Weights of a small transformer language model.
Size: 11 layers, 2 heads of 32.
Training: 127M tokens, 3867 steps.
Each number is 128 + 32 x the weight over its row's rms, rounded and kept within 0 to 255. Layers, rows and columns count from 0. Numbers have three digits each. The size before them is the row's rms in percent of the matrix's.

# layer 5 MLP up, 256x96, rms 0.161, rows 62-84, columns 0-95
093:151097131122107096126183121101065087088129064124131158163176180121126150171151149139152155131136110153120093094128101070078152113117120078164139193098146177074129105050116133136126131157145119083166169102063092078099078086162106113158162187120153120151160109131158078124099124136119136099
107:089164133108101144113075167105104155149130139156121161097077102101083131118104145088159172136099094057189189114112133104074117097091138105103111116171076099074154165113145159109137116131060087144127153156147116148063181097157151092116127113120110169124126193126158095150136093098110051148
104:098122110101154109152188137126150100174146074137117064156179181101138188195171096152111116111104101056107107136137119169113125129134173102147119127186176098148170056139101121109035145189113118096151184112147159100110135086160120076157118131138140121146137110151132089149098142119153143110
092:125184143170087055134120106122108117157146177105147143123100081161188108201113111136109133151097101130150168147111139132097154135162107126116114137088116114150106089184126172119141127112145108143053150038138153102170063169126131190136090112139090160143119173193120116171112160095120170167
100:158189090165070095033110082163141111104139141111125146135114094199149153093135126084135093150059126139170094135104102083171113147124137126100155133133071153138120128171114181129187153069077154163160126129151106134174155125096148095070145094137163138139094105089092097082136120098111121112
096:117092143149158150153094134136147085168120080125094127129180094099056125137154123109122158131177157142112113137124146112168175120137112078110003088090170125177152086153103115161121157144118146194102150169121136118158141176137181081103111090088153153148123190154147076112173146116150114116
103:120110098134173100107146200191158163147115123102151146126078141150095097149161094092091152091174171164127109111103100148099089135158140091156151095161107091067184148129129114113123075120058142115087103126143151117163060137170112148098182141154125123104130131091119106117131222157185169112
102:087166177160126139143101176140065137146139136068117125123091157126143155130089165121095113116099130116082154091089178108069080130120100174154188115101143193154123119154112078152199149142116135121083174176171179148149121160137108140154089071111082103082145138118097090122141081160156172154
096:128106111071181098150153179111100128141101099139085118110087163130127164110155149136123175114125153148183096125153181123115091133110124122122097167216179151198153132090127142165101121148121083140068167138128141134103116087182109188172116143193172105189127123152161122186170119088171127130
102:126162156090153099137106135143144128173132169086144138169109109070181081141150138152120105066151145056172148172105134082172117056161128115130137167204154107054146116160114124138106121177129149056163130111159131103147168141111137136089148111134107100155117058092151169110166129113120185154
102:118125164123105107150124142072133088144172142109167134158090114138196130143135111090133162123090179157138148159118106037102086091144114135136111138128145137087096116164167130154152106125111154182153181135092064206131107155114089167103180081052121176129152160147133060146169128124139131176
101:086162220168057121151074100162085169162162161118157131173091189196151115115143151131141159103141163127158099123087149124154109135149121141111168126125172107087134132066169161081121116091125135143142107165156095143063165136167149081164122095107117133120102186153168121123136155172122163162
100:072118104156060085129077175155143173128099109117141103096160149124140120166118123115130087164099098235153143149141125065115087076147127105107083123083089066112092164139105117121158103118137119134133132156153121108136125146084170139149123186144150138051170126084110161138071167147150104080
095:072132072101126092129122140130138076137094118151115113124162056145099138150101071165134089160136116110109117134041100128130128118149138138119151200145172087120138081117161163153106098184115129120146198083113119114150139128103145106167158077136163122163123045049120136131156110147160184080
106:105174096122144135150167150089155117117109095114132182146072159161168154144111118131082170116120106108142145099192130130173150072126144088090125128108147138148118135119112115144075216065124125119066165154144157147197100109119124176094153103122107069158153177144163117151135107150042069113
107:111137142123137146084128157131073084096111096153082156100089134187061141147131182154130152113161076130107089160135071106135179116107139114072139103100159127142139183125116110106118113112129126132165158154069152128062158124115106117064140154169117201212160155139098146098125052134091113119
099:099165187140141076132109112129085110169100127071123080120142072154153188133169145130101094119115154143134116143091122120153130137128138165158061139102105063135158110164116091131083169116150163144090089127160126218122116100085166037143097112166187100140112150138141146185135090118113106167
104:099123140073119134128130114074108120162133141160153171150143054126125115092143116111091094158123169160183098103054138138120160155090113056138114087022173114161134151164159132094084092119132132123140115113076136106131135154134146197073098125111140115108143155200087137163136182131093104129
114:187120169068070116129109181143125118112141175138081153147122133153156078082123129149099148131119109101069126160122114062158100094132134177115064111147188161178123120136097142150138124124066107129172066201151185136130184163136115107116065106103115177089140154134146088129144141137122152092
089:134118114155205120173104125130056112116135138168191063173120097129085131070153137139087056158119110112126144125106124139134148153141139147131078138156163151089113147103161102130153159141063124125125094101103076141205120066114146138162111157130105108050146085099102094098134119165067093141
106:079065082146148162120124076121188091174148138104107170147091156118097113105165165113075116129129151124103150174112114170122108084135166086129152095105130120206121175147102119123144137084098140064129101166102177140087133174117056110110078106173119151129136133193090126154091153120110144068
095:145128114179115132086082142079110040094094099115142177107145130156178092094144123084121135121155096100193180127106132113135167081132127176159150077116163114195087137120091128128164108106147071107121158109088135119059124172123152102107124085059102097158176097087096120143099115163130105142
102:147157167128110088182145099075165172116106197160118138145151100142182167126137154131137163115138095125159130118123044174187144125182154074078163190072117126144169147111139095151136134089087086115113132111133123108126099122090179120065079090124146075161121105084154133154137165082122139108
# layer 5 MLP down (transposed), 256x96, rms 0.151, rows 62-84, columns 0-95
094:122123061134149121147124138105120220159111116123108185181182153119106143149110128182126085081159112081194094150123146142022130092172101144131103108125132103084069090080122106083092127131111119125154105123084101167137125085129113095140096188132172120129115164160098102129136146182134117119
108:124135103092149124134093165108128088132122104109105128130065132159119047163101120102144093169099083186190068168136127106091151156132113096134080137109132118155093140099136134175167105121118132111090085205094104031117148178116114122141097137116112145112104101169149157113095202176082124103
104:138103154072136080104153108136170208106108184205160215104102111101106124135157089127116173192137127138131139133099111124154157121106091156108113085109113148122139110140130150155100158146139070116119128221131111109176129171058089148169129143130135075121160104085146176098127145152151092131
094:090114113096092127138104114142093136114118070177099112118134112091091153113136167148138126095135160150118114120076129073171141133116108062179133161155103077151089172139173076122067115139116106096099096142105119111179083224157058154145101110111107143138073132201094136169114111105089090134
104:103132179154162136143216128152103087138133116101119119160115105142099125115188164117150115062121124124164178177189142098150107144179092065137109111127147125126110128149187107091107097149094146173074101158074124119063082130090149160165107146095076167128134161159203124160133165125135159134
099:112129177160104186094115069151120209076175114107122130081159063159152138133147071140126141087099136130101144114111148130119110082142164128156178126141171116097124178169117134122110153099079084160115108136103137094077184087150060101182129098145153121051159147104109161117124108156105173115
103:168164152080078167130078088087118138139082168123101120108165114121130107137124144145149090129084150149150113121082110130107194123137111144153150148087104099204113114089059138122188128131174112191161115139080081092050199111128141128146093171131196118107152086156099142129159106109140130106
094:092144121071086123188099153113102163151094130138157110139032132127088172088090108172123070105110082138114094181096191145110097114162093150165161172156134093140163114128138134103142177140108103089163072152102103198141115158099147143155103098133154101136185088123124111060108113136121150139
095:124077108138122113098141071169150032108147120061131151120135135140100154126104114120135133191069150152108134104108124116177133230133134090081115101131164137125142105128116135111153070124081124112039085122133141144163176162101104145134143148121108095146103089155187082069105129161108110156
106:128149135109138125154139142098109000143179104077197079129094143128149138125111157109109121141116131134114137169141112126109146177143109113124116189101167135119104158185069138145146121134121184149135137113096063173131094122148144189134154126084170169166133173101100130094109089142121171195
098:099124192121101167117115140088081099085113138145113193082126160115123108139107163126139107110103151097119141131111131167138154208135135146144161139116141125144123110095118060109114157012130110085142122186085130098120172178112090112117161125192149122113152084168111150142072168159168102191
100:118140088116202109105192105180156171158159149113125141116135096161130029117137083115159127144142104155105170085093121127170098137112115129095072149133098123161087087114143124205156117092139198122130067135205107169151157144142121138113137178135173132148094139164120132132115177174163130112
107:124138149059139147159120117069094111124104156135153179131151149130115161164119170146138112137167130084146081132123039111101171163107149166127102105152121156106098129104111102121149112116126112145117128120109161000096123148117133075148122129057123142183146104172157106119170148109117148147
095:098163176192094153066179110130181079159107115111044084156181153177151189101140133123165236157111141106127130132119109176160129111135114074150155158126105148106104103108163164111101143124129181125125161133124165145121156098111156125168177145154140115143144143168115127129103099115125166073
109:165138048195202133084104142176109165128168178097059109120159124112095150119156176108120113193173124138164155137119166099098136157118133199134117115137125111183147150108139132105092101085110154115102119060171177154132154137124135076075141120094118140132092153150160106088126106152129146184
111:138158109167115128132139124142151106135137134136247096135118166150142150087135077130148095114097163070091086093125127085090098151148124115161177071112114119129105127132109141156206151182106093093155127167153109204118119155126134125193073076112112102080095151091174173142159111129108104128
101:142142098112098154157119129142151136122137100160143167073136162113177127143203121115141184106122136112096125137116110116058137094158145081111187139117113147117112150095123150105162089116070057167161148127047190082168130166126124128179142160052128165088114126108105179072156110094143125082
107:162156141041121141104147098136170005146164108150160137126135177119111079123121167093121098084151169079120073153160144082144111143104142108122137102113100105143134129090134097118129126116138083110075123144110128160150157101113147104087169182143127134142083091106060119090140093169163187170
111:127126196180208129116129054080131148151122072146061174106100123113116092135144145111166160159138178133133116154127159124089130124152140134144129155042102113089090121174133141141133130141171163129100207085095168169111081102070163085148137146143124098138091157136148110172109127133144117073
093:205111093103103104124113119093117129120077171170084111164136112154124156069075133173150175136047103151108101142145143116193129194127131172127131173145176127132122123192104088099125142155134111093150147114059104117132068090186176162115067124146155119132105089133144134134137110146075101133
112:109114080118089140119100112146145000133126116120101143144073101118118154136088104141146113106151125139113117130149135105194128140126065142154153101132144156124147130136101106110097087149156098131157141132128116077122097089122170157125109137133076141138141141102134133133105092161062116099
098:121164142135118122137134127127075045172117126124161080125151110137132150091156144129173144148141163148120137126156053114122136124106153128141047082068156073086157146161120118110033092112154118137136178135124167201118188151131123129118042101073161160113129146171135099110119120122142145092
095:152110140126092118080149141179093087149056112141126144194094137156135056076178145102165116110131151116126136145107149139097145097149104141173131119214114175162125119205092166070112134137086131158124152114141134106149135175145116115145088199110080185138127095069099144101129098125159123171
# layer 5 MLP gate, 256x96, rms 0.174, rows 63-84, columns 0-95
107:136105155147090117150110185077198155151096115110132084157115105106148157198073170077096121136145084128100103149099122126137136124119166144143089097192082066125130092151162125188150109095095140157114107154146158183181182097180103169111186163114096121123164161150079120094161134155132137136
106:130072109053086146144174160095199176090168100174144104086119136099149099150130091128129155121131145111130138128109083130180122092122097109188153095106094106126153122091155154132129144142130141157066113124113191096075137167112134106132119114116108061110133141176149087169157159024138095157
091:139171123066135149133090098114134111089163151128145091114186123126161138179085147103129144172105200186138127108161098115142150145111123099127178104170200133138094167138118105210120142133116146076173104098126112099137109139076177126160108092135150085177122146159151154104088067148075142195
098:175141138122148096255098091135127121103092111155119091123147168116148103117131104136095141142139104192162126155096139148103109149138152173131116112074107141139147084100110142157104144148179116133118157139198144086040174140057096116178142123078126147150122166161119169180134117100099137139
096:153154140116086160092214149201170146119111095163135093166104192162198170108156100110114117163088153140159126100129051048162147119163130116124143104114072113117165177108152109130138111069115140116154105126125163099120131150121161142105115064143117127099128103146092167113114121163149163192
094:097132171165123130145170103134169163125112142141107159158133131118144124140106140168154073142069085159062155171091141146098150136038121092111168132110090089141132094151178099119148134103110114110075129112095137158082168125178200172101095150131203084170111181152121119161106156098099171112
106:114125156149152088116149095135065070119116167051092158138081131146174110091044185127117126173187114119126153100102103133117086121178154133133126122118113139126096135172155114106165172130148159112119120162137154162097103096139102079099137055093111111070152160230133146122107118142123160159
101:213153122185155144053125118071121138129109138119098098132171096166127163140139129143100132121163162105130144125125170137124178085096160096081090147092118197138172149125113132166155122121123114134114115168105092121192166075109138111141120127111113134066208121082140117119140097139037068110
104:090129133043171070142149125158143098120117111071165134122154176111099133137117125141135118145107122137123136120109164139083124063121110113114145062146135111146123139084237090197128046145098112158152144130113112161164171064124146155130139118125207143144137188142109133107125164166092148136
103:096122122152121150199148098135093103152081133123091120075134124125103146117140119119142111086141121089084145183175186086134171204125138162128155143171122117208055136118148106074147105059109121093111115142113128135115117124024083155108100129142105099125180163179107168127105114129147106138
102:117113162113108075200097215157119094154086161191168110164071184146104121106172128157156118140155141134118130101133110089090164156148165135122104148185135123088140165093208107150151164131121142102111206148066091150128128105121135152114125160087158156127105118139106145137127073153107082093
108:138125104125130129176096088096052117131129119170126131181164105126113121122143168127172093158126129103127115148127113100089111205145157160162183152142085151037148124103168131187118147138090089121187128171184117113081093120123115102147126097116067108152110145178167095123202115106097184147
092:164113150177144169124090113161078099196168151141133132181151113066136108077084191113133188143160142106158181155092168161116105153105165133167070137127116162093147130100175040127159141100111131102114145132165103139111134146096099141104118155198093153147090139144169116176128167171126145138
120:127135144182109131140079133143137121105169104193155106190113161092107104119139151124069077067110077078137124100089128134160148150151105137121168162088106083143123137153076181122143152165065131140091061141072106127175164206142146111158130098155140126207162084118130127159136115164113131142
101:064116085077073082138103060166170129111175091158089114136137109101069127083110134152122161124125135097138124166123131147162158160117161150101154150107095177177092138168143106071125079109085160121165147147163152086142086124122177171119117089179057199155099136153155154102115120143107143124
095:120093090126083096130148044147166203130180113098139097076153088086166182149146124095068142121162140129132201127089084146096161131106103119125154154139096188114146175166134136145116074121149120072103072137132168134100176164156087146176130107155090115135153076095123120097138140150101139120
092:117126126132154136142180145162133153113119237083155107154106123119144106139143152136082148098157127169147172174124077174098159147151164091177138148153087122130201107094143123133104064172128119063153133150180193084147136092172152126166159117131107150128137071120169140165115123109061103125
100:107118133165169155090150108174144178107054130162074153141149119147127117103135143132164184115164142175123100157167165129169160151127087154170109155087140144141114102105152142137138131069167195134096155132125134126170216141101114117124161130117195146134171126139077084215088123073105157141
096:165134156153148114128134187088110101112149146162125091140085093172099179108137114189091059063088147109123072086166133144201104123159157110127094138154077070060140143128148108183198162131102140188077094146123124121152157096119080116140154151105116119173154122139105115138146109120098143101
105:125150139112086118133121141154105222096111103120131118149174133091155073150142102168133119107173140094096129090140198093149179162067077136155141150101117164095134146095163066174131098172126088086155164069169106115171129122157141117140160136127088117173135103098162168147114121098142109215
102:072112112127120141146117155190150130110170148170072099111167090082102158086135135133097122114126161070124145137090155111118111074177097124134073059108108123120153134096128163132058151104174105174090139120131179111106221138119121119122118085087114101160136156167147069186134111130109060116
107:158197100132111075110118174113098130130076117138175101162153103121117074152136171105143168136109121149171113121056064071140153124148067112089153168151120123084129118124133171144127127107148167197123162110095111115104113098149123103152164082124174056116094167103074149075164184109115126162